config = dict(
    num_attention_heads=3,
    intermediate_size=256,
    hidden_act='gelu',
    norm_eps=1e-05,
    positions='rope',
    bias='all',
    init_std_up=0.0431,
    optimizer='adam_variant',
    beta1=0.9,
    weight_decay=0.066,
    max_grad_norm=0.5,
    warmup_steps=214,
    max_seq_len=256,
)
Each number is 128 + 32 x the weight over its row's rms, rounded and kept within 0 to 255. Layers, rows and columns count from 0. Numbers have three digits each. The size before them is the row's rms in percent of the matrix's.

# up: layer 3 MLP up, 256x96, rms 0.103, rows 87-155, columns 0-95
# down: layer 3 MLP down (transposed), 256x96, rms 0.0739, rows 87-155, columns 0-95
up87 143:132088071149104101177096092099201122152125135152178169124137131091140147150065128154134082122171133198142138141195146107068106118087074142096111101166094135171093150130083121154088105110154117145053103171134144078136147138091139178106164172137079149116150181145140122159128132103142142171
down87 139:158063092153159156192109153110084160102001166121094109114077164124125136091124100160117137130128128130141108133097164102105139148101183109152114085173152123170163105126128152182137127110099189173164175135139169117052121103147108132129078108116165125099106099135161110158102152159088139129
up88 132:066128104122136101143100102159132146053126178208163139199141148092126160149143163135104118129113180141127097157128127061121115134132147147118088043076077182117071140149111120076141130147112094112130125146134081169126118133165160123137089121140201172144144155142126102086163128180183134146
down88 140:172131148150092154170172138119131113141070131098084126067103108157109099132106116132111136141169105087123170080163149098111165167134097116126151212173173050138160121148101163147126101141120182151144144114170205113130142084137109073142130114174083058097126099116148114190115092119079135119
up89 028:157113134134127133122078149120154180079128070142083108087123086118180108149119172176137161158142153098170172150109131132124164166122087180150080135100080152157181136140128146121095078115120127120208162145148147162143163108141119092122065114068120157064122143097130142112146153152169225106
down89 018:076141098128100092105160127170131124148181185125152163194149163163096184128091107089111054063138122104096059144165116099145081118146126109067152083151148135102075152102098130173174166089138099143100125112116097148113132105125136151144189119185114087166143171155148092137113102108122101163
up90 120:104103103153129108206104154152177149127133077128120069105110098149055146168119148138137063131104173129106167123093123124143085096166148141164134134109120160195077120142115146111189071135100130149158162130118129152113067148155105157167137162098159071072128131108087164170132111067193123109
down90 112:155182112084174117097144083166079108134121159086089134153109146117138084064105142130136186164185168121173118112142148142089123181105143126145099143142062095130192163135160148105111180179139086071122098130138150147074184132080143075109123148162094148175114160134170094117100112134110139079
up91 120:084105098107092147149147162071129178101165165112137116080139125118166107105091159099129172128181160159172179096175111100120100110107068138114114051133147126129118085148158118143133067117144111127131077101138145129160116083100115119153155120183145131127102203161204174179061111119148147160
down91 122:123169181118118090139107075105111144103238139116127128119110140093127113147113111147137080150095083123105127131132122160137157149149081152105205157167173144108134105153109083152118126131141222129107122088057138081151124132134166126072112103140153129164068112108208134150143137164087081127
up92 140:088109135137192150140141143141111123102139085098096157134102074137093123188086110153089134132085080161109161168078104129195115134144128156083159140133127126191131156095130150169147097131139164177076131138094127123105099150100110151155155066095194077124063167185103167091169125133143095079
down92 138:121138033088127101160086141172124115083065133120115143147157103139131163120136137129113122148178143151201123135135145151106093161035152084151047118116156140135098133093140198143088092150106173071155155120164110159123137104134112106079119187135108101146152146158151128176105180134093145104
up93 109:094085137137088144204123138153127157111133095175159097171115147164113097156106162119108142095134102099133129145183134057170096077128111117181146126117113084116121099143211159086121090125097165118160115145167139120132079094084111123159135128100174158090188130090106205136079181142139180147
down93 107:150162139181143144059116116098151078151098140099109140139107100122091164122138170114111127188117144109120083115075111187111177129117099158109149048150147195158113182115126145160105190135174124169114158174107128153104169149147114088092112134145117098161133172156125057099136059144093100084
up94 119:185124121136101166136159102109141164111142096121126148134132071106154120140122082146103143171175124144189095118148086082126108146171088184139180145101080151188112130134155107091159141111214146192144082128156144097147087125162109132168125144062143109120116166046111127081112132116172096072
down94 110:119138155143144119079142124115152067099240117151164121151211174134139145107109095085123145088154103046154167156135119118167153106113131119122115058137113129131135151123182111086184121166106127096120182124106127109122172118155092101176097151152133146072079100086072128120138137103107165121
up95 006:160181168120162135080089119174111140170078180095153181141124184133158135126174112094184099136111119115122168120139166172148153126103201156116190149154157100098128118162149129126123186191124102131142132087120172119134158165122150130105137201173130149173168093137136173152099117114086090189
down95 004:087117150123063128115092140141131091140162086132117117122116099093148148150129116148072112086129084176056133077083088068071104126100154106129080143117090109121115108122117103091144058147089074132133072131129075107115121120086122117141107077112196097103127086097104111093073064146142109074
up96 116:073090106169149138135170132194164090171151095098178107075149166127179104116099122116071199143086112077140166148138103140140186145135094103144125127063135176169113188092081109109108123123167119077140142097157104165131132114125090140093140119147095154176115138093070080102174154117148133119
down96 111:094057186142173152113113182190140115163255127140132123122112167167121101125128093103107099108120115114117084123123135135139119168129162115157099146051134201156127140136093120111137139173130136082125132061129100139138119146131147080065072154158127171131112112105131099119118095092130135100
up97 005:158148153151157112094133132185121164159112180119163169132140191142151165141166133096180157157110141129133156127136162180174162130125195148127189164159138151109130136170128136122142188175145107143156148104134170144129150172137161163131133210199123173176171106150149186136096114112089094191
down97 003:150155171143111171115115185145134136146138141144164155148119093133157160170150161155115138035144132189088117119140133122111151190146188138193081076172144146162129178166141100123160064181166125168131103133139127105139156126089152139141131092139205136121154109185194157109111082148161130111
up98 008:113090096120083130117121105071098109089104090109095100106101090108099116089102097117074120087116108102112078118104091086069097083100076078106093098093097079111087101072105112084095098111107101102039120151119124108128100108104097109099101080078126082082084126105109101102120128103107131078
down98 003:136090140116160072107109100092133116173079196150142107092164168112170130132142157139167093158157189170139114113207185173136148118189058113092152128174095100112135156169141119130169152080126164160157126118148069141128161113187127112131153151137132156126163121137108082136178147107059116119
up99 004:134155142197134201150166152087121147140168141130116151173116123149166171104161123155133117143189150142152133219153156095072119114151129130137131144138185138149138141111179162120133134164146155165082157197165168132215146125137154115097140098100154118120153133179169137163143163162192184121
down99 003:110061153107133043146088113132149100149145164148108105068159144112174141141137139152114091181137169114119108105148141125107140103164093085077193173134066078083131130121114101104146113078092132109111120133164060149103122095143093141135138155103140094106119142080069058153168137140050128119
up100 123:169154098170086081134106103137156131078130081186128123144124123137109148090155178126137168092154204097164163195117103100149134134086106146145102091063147152147120126108088138169106146156180118094093152175129079160143119156083115042087118060105184157131106141130165113131161119109158121110
down100 115:149123152128131171132122136114156110178028167089181152111147153117098093155112100151105133132093141166045117105194131155097110104158107092093101183169127130111114148144103180091157135094101176164090088112144162102152167087183200159156131161136063137093155113122131147103105134146101106120
up101 003:088149126178050128070143127146117113166077154142129104169120096130145103087109090135057094063180132120116106184120121083086112078092072134143107117135124063118105115117099125132129140160157095116115153118116182172158159108073174072094117102101117135134099134131128084086172170129194146109
down101 003:104117169129180075200147156115185128159160101175097147102137166098137203082129127125098140245103109129133124129149116103121136140176121116102142121133076102093152153101183177114161082102089138123159139107145111100137172197127129128177153152136131103128134157114061110158156113158139135179
up102 128:148067118173100120098138121131130159084143062142138092137191178036109066157083143139182158171144144123137129148098085082127122136090117104131129081137137118151180155112188185086153095109175147147168148144149171129154123102135117116099063088175100151153111162102155131088132166147153138106
down102 126:144122134087115120105122114139218107143242150122149225156119138116086128141119102134128132174116125195102131118117111070090115125124151151073139097114165060114144144165173144139114147095111121187115111112073112121140127124107095145178145128141091177131108049115111154107165142111151087129
up103 008:166186171135167140106124147158138152158121173121152164159138188166159153135171133126187114156135144152142190141150186178164151154142186159136185166159174124124145150168156143146156179179144139152150131103133166130158176146136159144130154188169132160188189117164151170164116120131130117192
down103 003:089123173123050114135063140172123112146148098126122142122122078082143145175146109158119099116132062156087124070111063063085116144091182096128110121126100131119135105128143127105099099127111095111148082187157062104102080105088107119156114100119179076056081108099119137134079099149128129108
up104 120:129132141137071159118119098116111205098087121157183075097027114135182114174146064094148112105131126145143130183104127104118129149142098100093110222138095135112078142116174107174141147138110155167177163088162053066107133109143145130121116119108143147119110163142122164136151143164116129113
down104 135:157110146133119128151121146108121150137000139151121132143102163137121122128123142174160081131106128143140090122131145113132138137137121136097124255098116135139101134125106113140136132138117146120143117116135132101134108175113130131118145120139165120100132119110145141153099132117132134141
up105 120:161107126139104130100130120100160123097183078157136078140183103117098077144123160145116124135150129134163161124183118125149114151165141130119097101168072123116111158064075151107135115081120081141118184152199139095109105137145191080122131126112089117105030094093217139156138159113133136077
down105 114:108138110094082083120157111143133143121121155076146171212087159115147138107212136126142136096092169079135086116105128157131140061099189164089167125126095090148115120121143105142095057180106115102156116095181077163140127138116089116096101141142150159200173117121125167161108130174166107113
up106 130:107091141158080118153137077092087099119153175145172135099153135112095096185133068146097143120209158129115179157144112086146114149144091194152082126145103144089150104081067142109114131194117108119136121196144151116191130107128120086165129111154101147114116173095144145091075177129171093093
down106 122:062095130139109178111115065109126108132110148155168157097140125136143176098111162096101153192087136200095165196128098109104088080121138113151127196137127200110091189115100101145103145147141101089103085117070097154127157118135113090145081129129124190133201102150124136120111137163144164133
up107 004:113122085092082114098102099092111099119112109138125143128115094104107091104104102121040093081135130108156108098105075071123102094135102120138124099102102030099053093096136118132125109111105101085071118112128148111092124078142127069054097105090130079093100104124125103096147156089094113078
down107 004:109129173152131150193176165144163161175103176141113131162160151112134166151120145136119159162171174150101170163161152146184150151154126155113170189174161123161166146127169210104151123163098166155201144125135098151146171202130156126161164153147157107174136129107117102160140176184127141135
up108 137:131131090142126073112159106144171083149139125125136141098147165110122178104118087135150163139166126234138179123180108119153169182130087160134095131114149102172080117117103098149039086051193091100114098144117112166125120158138125151172163112115158136099096103109128087118114164089123125075
down108 131:091143190102123163151118152102176126128161093188099104142114131033121161147117116164158081131071111096128172099124110163169096124088122147128141193141121104074106200132132060078154112155105173160160150167118140119120084171119085097090114167173122122098111141110166096128092145144080150115
up109 108:087103130097101139125108160152119140108100064123126131142162102114096068125124088130170122135136084146128100155146072103149080133190099091188134142107111143133133125081158240163089146157118114177096129133131084171162180133126117121081127152112111119147109190138066106178137138147197104078
down109 092:118103079122172157097201142108156110119152181163142162098213166132173188111083135131166031123105139112174166140162104105148102132087115132126122155132153117118179136153149068125123164117126080121143148159085080058093178130097096109112117149124135119115111091128133133133059173114108121130
up110 117:151080138164150146112162109134115106151151211132149088103117092130146133141079128145099201069117161187135089128167140131136129069037156092108094097193086155160090146104151143154119071123161117186174164165126061122116104116115088148134111125132109146108097149135081104135130140181150143155
down110 120:122138138151128139126107071138098125119236120135061124168103163103160131077114097100154170140133133118122122150179110091082184185110112140198104041133118081091127128150146114126153159196140162079091135094134134129149161128122141152141083116104132170146161093053119136159142131152151093105
up111 005:113081101116064091118132080099112139104111112120119094085127119098091078118078095121096146096081138102121095104096099096107088061084118104115088069100084130133061114080059110095109117103156114090076123150103102157124110125122100128168087096119140089099052154095114077076139141107098117095
down111 003:124137097145112146076148090134121070133106116112102157153145126113079142115127174081081103085161088170075125103147144129085118170187102136136085073154078060093095128152133080102144096099110078152155071075077119105091144132106130117085125082152117199106162087113139108078128096102163109099
up112 123:158113101159125115107146187137116125104105101098149148142092127126128087147075146154178148161124190111122153179074040077141081107200106127116109157146107163165040177081165161175145136125145127170139111123126087122155123128119124100152132108156116112108123152130064175145114195146140090079
down112 135:126110138121114113145156127097101129172003181134103111120139174120164164058107141131117107124117140135152106090174176159132149149118138140097139161117106081137219067141177109129114127111108130067165144165126152127075171068086127163098181140139137101111136131132140139116057109128128176132
up113 006:145142162155158154160208137152126157152174161156165136143175149142143137151126175174128188180139164136158125144144157133167142180156156147156138167158140170167163145136168187130154128150155184147173181161175155174136160156177141171170145174146169164142146184164160139155173170141132141145
down113 003:144162117118179154081179064087123135104121173120128113168149139177092136109086109072129127056156161149127106151147158164172114128148074182110136109130197105143081143102116136151117157120132155115137119128092116135160165083203101073085160065087157134136197119134100114139168108122163108083
up114 004:109142135092077066108063118066090083115050108112111140081105137125100130083130064082164073129118141091134105108101128131148110122110134137121151087111130114073127081129127126143099120104106121116083056033122108101130115101115109065081118128078114111106128083120106131120116105116074062137
down114 003:098115116100119126103082105137126138129153115077056120173134035133072066164096070099069111127167103144122135107118120112142109134100105139086128137136164062129085101103097089109101092124094078112082149175082072116162104074086131140132090104126116096124079149093093079164112132160126152136
up115 005:106135130067107076067071110160115079140035115121140137132119104113124109116118107097120077122123096126092129058116116119143130145110109144114149109104120048064120060158128101142116127115074101076134080055100118092074116129103095125064129125147086129114118079102104110103112110114092077119
down115 004:098121085122140167167126169103116159092113074121103073113078116122110109097118106132119155107061094061117144152060070104132090097036175124092082204107136167134135099064137159108071101175111120126122147117114149089135108159089141116134103121111101091153108090102118140121075109145161141108
up116 142:087123135148168156154146146132109127106106166191135120137075083130191142191154131156157120178111134117127106135063085112105106133126083050163114125144112139175116129105176158131127117054104139147118145177133110129104086151146082147117099185120114154170161119124069079104151214191154138110
down116 141:112128145082124115157160168103112155115009136095161131162070100106129139114148160161066116098088134178135128126134142137141075129170135169093167195074094133190122153138085098130107096153129132104124120143124107086147153097148193121129100088151171118121114189183109151119129115094154160183
up117 155:150089135149102075110165173140193172134150151114141132140142125171128123140044148111167135094154084121136085161145105079163103139148116177109111104130177101149121131099101169140121076121125133160120121189200067142174094121064128111105148079147137078091090161101123120196066130160143153137
down117 153:119109128144120198134105110075105137131117128193136079117084108101170134144167155113117104192174138183123147075146174115134121127154090128129141168141059167095115077167100124063127142083116118130118078114118234082122130147144132169125065163116139167139138115154105133077159120078132143160
up118 108:177119090161156094089122170128192097116083104121181107123109058128154069135116104144108153164168154177128139087127066081086111102122096140153130110088085157143113147105187173108140056090134087162154096198157165139159129122162147094160171149101171168105103131104121116133141139102116172106
down118 099:098124176101137108121151137133098119123246149099127099159158175145191113147111161109182087136112093066092082095145136156131118157116148148125164003201109158078126144150160142145130127158176141113109156082067121159141126128100117132139142111136134125125130121113117119168121110125099074133
up119 150:168114082179099155165169104144149115127142112104155111162119129104115070132104175106100151116097199125115124169100088069113088080163134193192141107075114144137106106126098105129100180147111105122148084155142065181155138049107153152081157147167101158153108172131153123100126167131149184111
down119 144:188131107171127114190102103128124089123139122103136164132092161212153114151081184137127162133129155142107077154127116105092151129188103168104101086142181145085091104140118100144084199160146082146134112165145089143102163034107123140082163111087133132193113123129115162097120131109178115108
up120 126:136133134166089146182142088160145119084184092119168056109196097107129106151135138109113203142142107133142175134156099055146109106129103132112129046100147156169114151122095104167129121095181151145143143097151107133090147085172122142080084130150062160188097191129087151122133137107121117133
down120 115:118143128146110141105098074194135158119202150120137097100093075182104114104097133150138189117140124133132143140062086120103130137155128110129183139122180110122115103183169203186094146146134119161110071121050078131126154122139113109127118205114080118157098111150097164151126074101122174147
up121 126:096108121133098113119214145173136185156161153066151109143113113102094129140183145101092200159122177125179139131106106139102095149112097188169107111112157154156106195074106152137081121095117151111084139118133125158135086126169090155150107131132068153167055136109085099086142168115156129094
down121 120:083130114141133142098167126147124146147255183070121143145146133118101148085143138116108153119109222134171099104106155127099098121139142149097107067105185148112111152142139128126136114173128111116118183130086151158130085138151076137110072130133042168102121161074145102117112133122167116096
up122 125:134090070113114118125178113140137167108122120144148162151126094121190155113053107131135185114128177086161085182102130088187134090152132137164092142152106168116117157091174152168114155115114209139164138107150166160100133150100042106112127090127158136083106107131126102061144171144090139078
down122 113:185098148133117142108096116147158122118189141115176176111176141125127181035156124098142152174097148109065110136154135084048127085178158111125092033142099110098153132152138075145102109112141099123129110147113140185105145109141118136133088115202074135142114149128154148127127107138133185160
up123 005:112112097083067117130115087122126122118096100146121112115125104102108076104071104136050127093108113105124111092093073061105090111101069116120101083091101073127070099082091130120119093097139138072092139145115146157088129104130115114120105088099119101089050152109118059083168145116129136068
down123 003:081092098171173141131182100098150139122064110113110129118152140107071153097097128100119149152133112101083120156106152130124155138130129140086073149168103095105145137086188167080120123115073128141201113049099091105127171216125131096117161118155082125151187089079102101097126135129166089124
up124 102:121102102137142120142107108156234121111120122126129180086116081123076176177108122116088129145096106180096111150103086152140112133139097137140127111126143146162121147126063106057062118125095140143091118145030049147138077110095179153148159146148174177132144135131149149127160165160153127148
down124 102:139160164099158165157084132106074172134163132155081096159094186136134141107132064150170177138119145095194111084135127110098105131103107113086129070124109186066127141124163157130181139136142150142182148107161168113158166094148075110087065124131091110145145174143115136113059137111068145096
up125 111:170100118086159173090165105092102202112129087157184086125074147125090125130140143133137072147147126149138154151148099166168145139127134118177121143065111078130117121113124129167052096095117088117210171192108113156094104122148111189138130133149156152060136137164145098137168148086100164141
down125 123:126145161141116078173117141127155092159255126103111171130146108080140076136101146152061139131108128114084090156090127091098095120170155129099145176181161132162164124125120135102177135150124174111050118112117137107164111196121138090150139092119126142168085117085148154093108081155133110118
up126 005:129158159088143094081101137192130120156063157129168132134140164134131123130150140098167125130119130149111159087122132176193148148126142165141202154138118107098144118188115116162155162140109112110222119061112142120082141146120157133109143200184093172169168088135119153122101101112074069172
down126 003:131159131131134157147114195141127180102146094125120125158079113137099120140103104124109159105102066102096137145071080090138104143056199116130047105141183174158135127089132162111076071199143119130101136116101146097147132179092140125136105095123128087141110123148175182132065115166183139146
up127 005:125092115170095134163147139151181146163213119198138134134159131137141114169100147181053150115151154148156131138118112114149132133159099139172094129135113142175097158106095135174162113103167140124149145172137161201135142133151149173178126090157167129110085174141137111106193166172197174076
down127 003:115130105143167135140159130094119138142069081128101147129111150101093132063099166113144157168083106119141119133155112147127155160191084163102118130144088139129174125135186180108139120114085118159189105036094148075095170233088150119146127169169078160134137096107141141093093110124130118165
up128 159:120109124166120167137151126143147138113122138113121092100082129152101080166099051154102148141146178178117158090095155107123102144161116133086148184137077131178116132170170147173134066053107168140158125119157116131094131097172131177162162101149090103092104164153080074053114187153117102099
down128 170:085103118115130140140143124100092141125000173127159097130106136141181140126123139130146087116148157160132174122148117105131139122182131128101147255128117087142119108106147109123113132120116121152131121136113153105087113144122147147118111145141114098106138077141127149136100170124141158158
up129 132:131111072129160123108146183088091120081165113153146169091123080151150141146097157099061131082133197156168138103142105056087130113149101185136066086155128127114153125108100132099103147137159206186124176183125112169107143157120121134156115104130168116131114156126120175106172110161122099060
down129 129:141124126197111142121138187110075084121224147114110133154120132155110140069179100088091129147084088126105128159141085149078129125159153174066125071161122115158150051135161117136173118149149161179119107157164156114106125126091129110151137144168149102095082151130069133111157070162152091145
up130 119:150097111147093092127127138158162183110117085132162103080090155100119192119124136156100156159180126143101127146169150135109121170119084123137112121060137084131132152104142136193038088070078152186189096116113105132120088106165162167131172151165124101110125163180091114131189153126141161160
down130 121:122152160137124174151121133121124090092255167092103147148185145105158106163133124121127150109075121131160124108096142077165141143141120139087188069121149155121113152120130101077125142124118165087097134173118137097150109159133103124117059083132093145126098098106210114115136107143095136095
up131 006:107083102150078137134154120108150124111149095159121095141126104135126107112075125177022148092137124136132105134116100086111094097148037086146081115114096062151077132083070122116160093092137143107077138177139143166123144116143133157152111085114136093095090166133121076082162154129144170065
down131 003:137127121136195086146148097111135158145052153143127146105136179111116141081097197107177143180085136119151076124167132156156138143169091126096149093165104146117164130139183200108118164095128173147185083080125108082089168212143132093122147172131107109098151109136108148137134135132095077162
up132 119:130093167128122092123116116202146143167131160146102109096098156143146133137182154171132173140114120140119138149106141128129091148064106089134167150121175050136104146112120115149070050115091082130115128159116109109109067102146131113192190081142153128119102134184099133098196181166169184137
down132 137:195138119110098132127134130092080145093255107102138169130151151129129124127086177110151104113155150121169128115140145121129100139175072123150082053133103184101112127128099152080163191160120158150144117108103158118144163125129154131146102119106091087175126137082165112138104094100148102083
up133 146:136082128216047103163192149061145157156160139145150122096172138114105100163086164102159124163118151119128090100145154086129081093108064115144114111136096144158135138096146165124142091077150155151116113152118138101124121093117084114053143197144120097147131150141133095117105138077128208104
down133 143:106142146141178102160124094162154151136084114129110172171129163163128133154137170117116119114173102056119078163105174120108157152078172162162079048112127114101111097076183145194109157161131131060095161088120130091125109119092118154100089141097219132156112110136165100123103145116151119091
up134 143:163142112138100109196099145120097148093159109143155159087107150094079102131122157090126123111155163139193154127198110064138148152191061115176074092130126109132149149106140122134109149091117121107141124152148122169118147126052142096058142186193105104143071153138181109133127177086123101103
down134 129:085151162134097094122109177129123135120104169163129148138125092100139132158208144070122118134098096104139139207073102152140076078137182183082121146148129089136066143097106129180152084119143124086155052156187113160142119152127121086096101109124133115143100120207128169164112140142167100115
up135 130:112141173112137118110175129127111068070167133125114137146074114114090029144121133113096124142150082151106127136094061103136144102150119153140124134151141156171091138109136197094105122134143145136136177133105098198087157113162108142181115045141207134105136176182106152119155180103150130091
down135 136:144125084127177137087123123131191096118255123146104124102156125132115188112090127174125155112172140092124091085152161117138113086101132182106114063142138050133189106128100150122134097060170098075177164135098144133129090143110133135161143124128131178098126091150135128150146133124126119102
up136 005:118140143070139064072098117160113092144042136110153120135110145129116128127149109098144098128106110142103148062120142165162133133109138128133183132135124055069121083193125102156151152130090108102117089056096113097088135130121120121087127165160082123165157078116124141104066088096061070159
down136 003:144168151137107176168109171144113158106136115110130109153080118131124122116116118137118151059090107097106121158083050121151118126064199129131107130126170198153134090096098171105051116190141132110132118128130162097101071145084139150130098117089150074116086129150169187144066102157175126100
up137 005:139103127142078140139200097097129131094103077120102118129140104139136134097086132186066171150130141135128129121114120075093087128140080092135107111090115084125130128084098153086134099105115184115046155191174151161122174126174101192151129110107159107095093185152151095083184155113081161099
down137 004:098111095135153080082105082109110131099049175107136109096126140099083132109097165103155116064158144132102060109165131161145116113099085104086109141156127113115099119103120120112090174077137114112143078115125046094100112075146111059083106103126097098073146091126101115130139107084113059088
up138 121:156104164113095168165166112136116107103149214114111091084145105141168075121108108184099127132135149063153101179151090133146102133079180146107105075146078145202068132143131104135160104101111122117142092208176138164104114131170132144101138104125153113081141124159148138135139116168190156074
down138 119:121146129147138106139107123153119121138233114102108159160123165130093160115158097108179164114158106139134143130136151118091115085144094181132113117124134157104110098134200084114134120134145096093110138093069131138115140161076158129107132178117137108204129091074135147094159189148077018182
up139 005:148081117145090123182163132146148168119202123165135114116162158119120117139084151162105178135115164110150112129106098118139106107142124111157105112119114199179111156098045150141130123111181141123137171180138144220152120160163141171224108133143164137140056181140130096123162154164119148112
down139 004:152164116172153141066145112134141104145076132133134167159136144129070124134131164093123155121183115195130119112191181148124156168181094150132085080178105069142119166162170096103160087123167103166148112083091133132126179175123167131094137109186088203124161144131172138101161121113168104136
up140 135:114139113134092153086111140147114149122097090130163155110136091139200062127118197116138152108163170142132122182096085117202088140103127182193114129112152127142117095130166119143121052156188106141129160167141140131141083137143105094191115098079141077101075178140112168120148134064146157108
down140 138:104149138136141091168137112169092132122000168155216129158106135097131150161167178124101158136072114095099103113128131139106121098152116086123146144075159165113101130141140098158106124181121113139129096114104137098147208107143143142171087102157136134121148105160121166109100127119146109112
up141 004:090118081108064118139111097161129119153104115178123125108140098093120088123075126138052103098129115117136101090095099063127117119115072164138094095099102081132084094098097109146126094089141119069139136100106145191072122114117125113119103087132125125077063143104124073091194159136181135056
down141 003:100121124172178170164200155115177160113122069133112136144151140149079169103128123107109157190121133078132153188118139143141140148148151179136117159151139124133162160103182186131138117123076150159164164062096163111155172217109137112144146127137097148172176117098120112108117125172184151186
up142 003:111172135128165212161163148147131094170144163148139153157121103142151117130157148164101110117189105142132111177148157126145148167144128179156116167165155100143185148152232147152129107133100110157148124102126157088139157120112149084047164102115143129136181137141125169168157162165223149118
down142 004:079081124078128083158120095083113118107159084117106078109111114116147117090102052100117101163064120072143133140083083110114076078102094126091137155084110129105121076081085149146098134111068113102100153117127116108122100098132076114149131146063121073112103105079056088134104114127082123121
up143 115:154136131133123159100184160165133131158137060166148096135102123120101107137135107173088172134153115109154119132104121125165094053162104115147114146051096138112137083154147120150101090081078030121127139075116122186101075101139148176142150117184173142088116140150133126134092181088111160069
down143 114:126143133138128115131110170118148075179235113110068163150172139081131140089123106053131115091163114117134153133144107136133155147066198120121154088180127162123116125128087172091137074149094147093105136109109177101087156122119138111094155177131148173098145075112146131127174061150111155162
up144 147:132126118104108155183110149093180153102140157170161146126126154106184106212094113206132101090119106144228130146137072149090103084123083115121117114084150121135123165093122127151135117094165139118069157111108072097129146125128108139088157143128165121185127147109190073151116185095126172129
down144 138:116119167140128096170080121071137177180046139150169175161059158114146137148137157155118118169113151120145126168093133149116188188061115108117119076095105081121100129103138160150159137131099112097131139099107151074127046166087167161132085148123137109123114127106095115119150139217131124137
up145 124:152072113085113077106205162100161169119171049143142122067151145097131154128061178144128147128146096144114155092163188134116172178100138082138062110139149107123076097129084136147137115086120143122141137107147130131142076121133125196155140147126099142176126169110070101161174135073138121131
down145 119:093159163156119142122140152162091117151170124127157171153081099109126072154204122092087091095037142149109160147080071167190069118141157164136151119096102147118068139077165142121121120175122149142098100124121065149174082125133075079101110123153162152120144120135162180133113139159137143130
up146 135:144110068043126147098139137057126154158151123145113100126101128122116089111137137131132135197209079155172148139169146094114118089149133111127086138112085150134121081109104177057136103079121179112179124133162187120064150137100175174155151135091109168122100130078091111145139170116154148119
down146 134:092182141105131106196133112078127127168011148163164109114160118123088181138131124129150106090131145068147151129176100128127104112106159100114106212196123153097107166154116105159125113147145096127109126128074150098129117121118085124079126171139160125116189122098159124104132164182085080110
up147 145:115160062119135108176156172095173112154135148158148148124156081211104173134063150133127153111124154147198135101148112102162142099189052113112084079104125141092159185116165079115102102102125136154086193126122078144117088150153104084161159137126121132110149146133105137156087139081145171111
down147 139:124096116183118135058147129114074144077131110064134136145123096096129085105170090160131166160151090158118136126133135081080106150167204161182157199153126113160112124135108181187170144131133136184139103124126165156136112119151095087113076097121126157122123215099109107149157091106110102084
up148 129:119087045155092122183137072137096125154150166168143165092186077144126101135117126157137179098146124105119119136198089113062127121155079176137131128094113134141138150093115139141135097080161103127113110184136148138130140138176096145110195165143112129076121188162065110082119086127150094179
down148 125:113090100122132077114163096100088087130224091113123150161129120119172083134149103123127152068146146114093131090131136139055106129157160163177175120117158130180220112101133091126184123100178136104152142181105156093077147196145090126152116151129113152118123145096076113113121091121126141174
up149 134:154069113219106162178099125097149144122118143117178141115125124135130100150132130120088107117197136171114116164121070116097132129123106147135099096102125143191057138156156134177123139086110064179099148129156087154151191116127151202155101174130125120113140171173101074121102178089166099126
down149 140:154126111111172137114180139183088112140053097094144181148107155172141106088124128150176100116113099066097124145113093152117140111121170041122164083122154170120137150110155134166148154122108165122115152138159114158116143145076161120078194106075164160161137050089193125138101129082111147119
up150 144:089092108103111158112083136107176154133140095121193096057122077084115098142136166148181107184134123143182099114079138100159075076132076099129092142128142154142147093087149112100181135126113212142160162154127175114141129131115165131113142093164102158115154151103103090133100203086161159095
down150 130:102077145057176163163127118120134120140054156121150126135135182051114125112130145074095124123116140158183118150200116145108113122138096150056123220169107164121070198167152130124105097133125135118062140140106169159150140176108095140129151168114144142113149088122095087134135102117104113141
up151 005:118095114141082162123104126071108128090115088119089096101102122132118131073104079131081112080121128100116078121111081084069089094101062060106104095092094103130085103064082116093103098110124100114053113158133131138165100128087114100122106072079118087074084130115103106103124134116111133081
down151 004:158111163119178090125106123133160153179130165160132130132146156139176125184155157152159117196157147170176127126192188160133166145192108112114159134189122104125157188164177111125169159095152137144137155139156089141158188132168152140172155167173150155138167171156122115155185163131096154171
up152 157:093117104143124124206119178144108181049149131148133195161091152118099091168108090147174147106107142135193137101120099094125124114132142115131115122080139085141117166098161167174140101141153143167129167129090121170070131132102046101100115114143191101101135165161170107082160170133087164100
down152 172:114116187108123162124099165136101126119000113133173138094125111168127122109161135112130112144154128063155145199151060106134127119153114148128067103110105079148141139127172121172158105145157082151159154148132096135111101106127142083185092161165140121113106107117088167146113150175140113124
up153 133:133092128166105154177200136098127101116153173105107030111128111097160103105098195134102114092126162113141100159192105106139100093107093123080123120087094139181121124136200109142195114140148117143097119202157156149123110084157089113083138138195116132110108153158113123111119127112173166171
down153 127:090192098102197107080134145137103150103191103150176218144100100112110154150104120152143144109153131168108118118157121113082161123137169159121119100172159107096093116164185102127111133154128135101091172098124163147136087171124145107192120093044141108136092116134116152085148162121100050091
up154 113:101057094091062145154136071123175193104113102119171057186106098145139089119085124173143158076134158162156151094146148093127096165110131104138064154157109141105143111120122171105126087160170121107133145186118131127096111131130089110068141088139186195093148170145137121111150127149166133103
down154 123:152177165150172108067044180127096057115131119145134201102155145144137152135157122098140138121137100080083149132162129161118118078169107099113150072121157104150119160182136135137129150178166117186109112082142102116167168091134118178166115164126078089094117061120102156150094095109124098142
up155 134:114114099091088104183125137095150154130132131135142097101163122098180109141060158163154177109090093153166133138184099130091105078120084176121132124116145122132086178099169148119165059124186120152128114158216122155108174137157121128107175158089108059096149149178091069159117135103133155127
down155 115:135109134164140126143168185123085135127161126144112147145159088136099072135139115130178142152201177088180101069091063094091162091112150152131127109156146053181139124090118075136143142097116091154187173131164129147144133144137053121108096137162141182126144142098131069112144060127097149116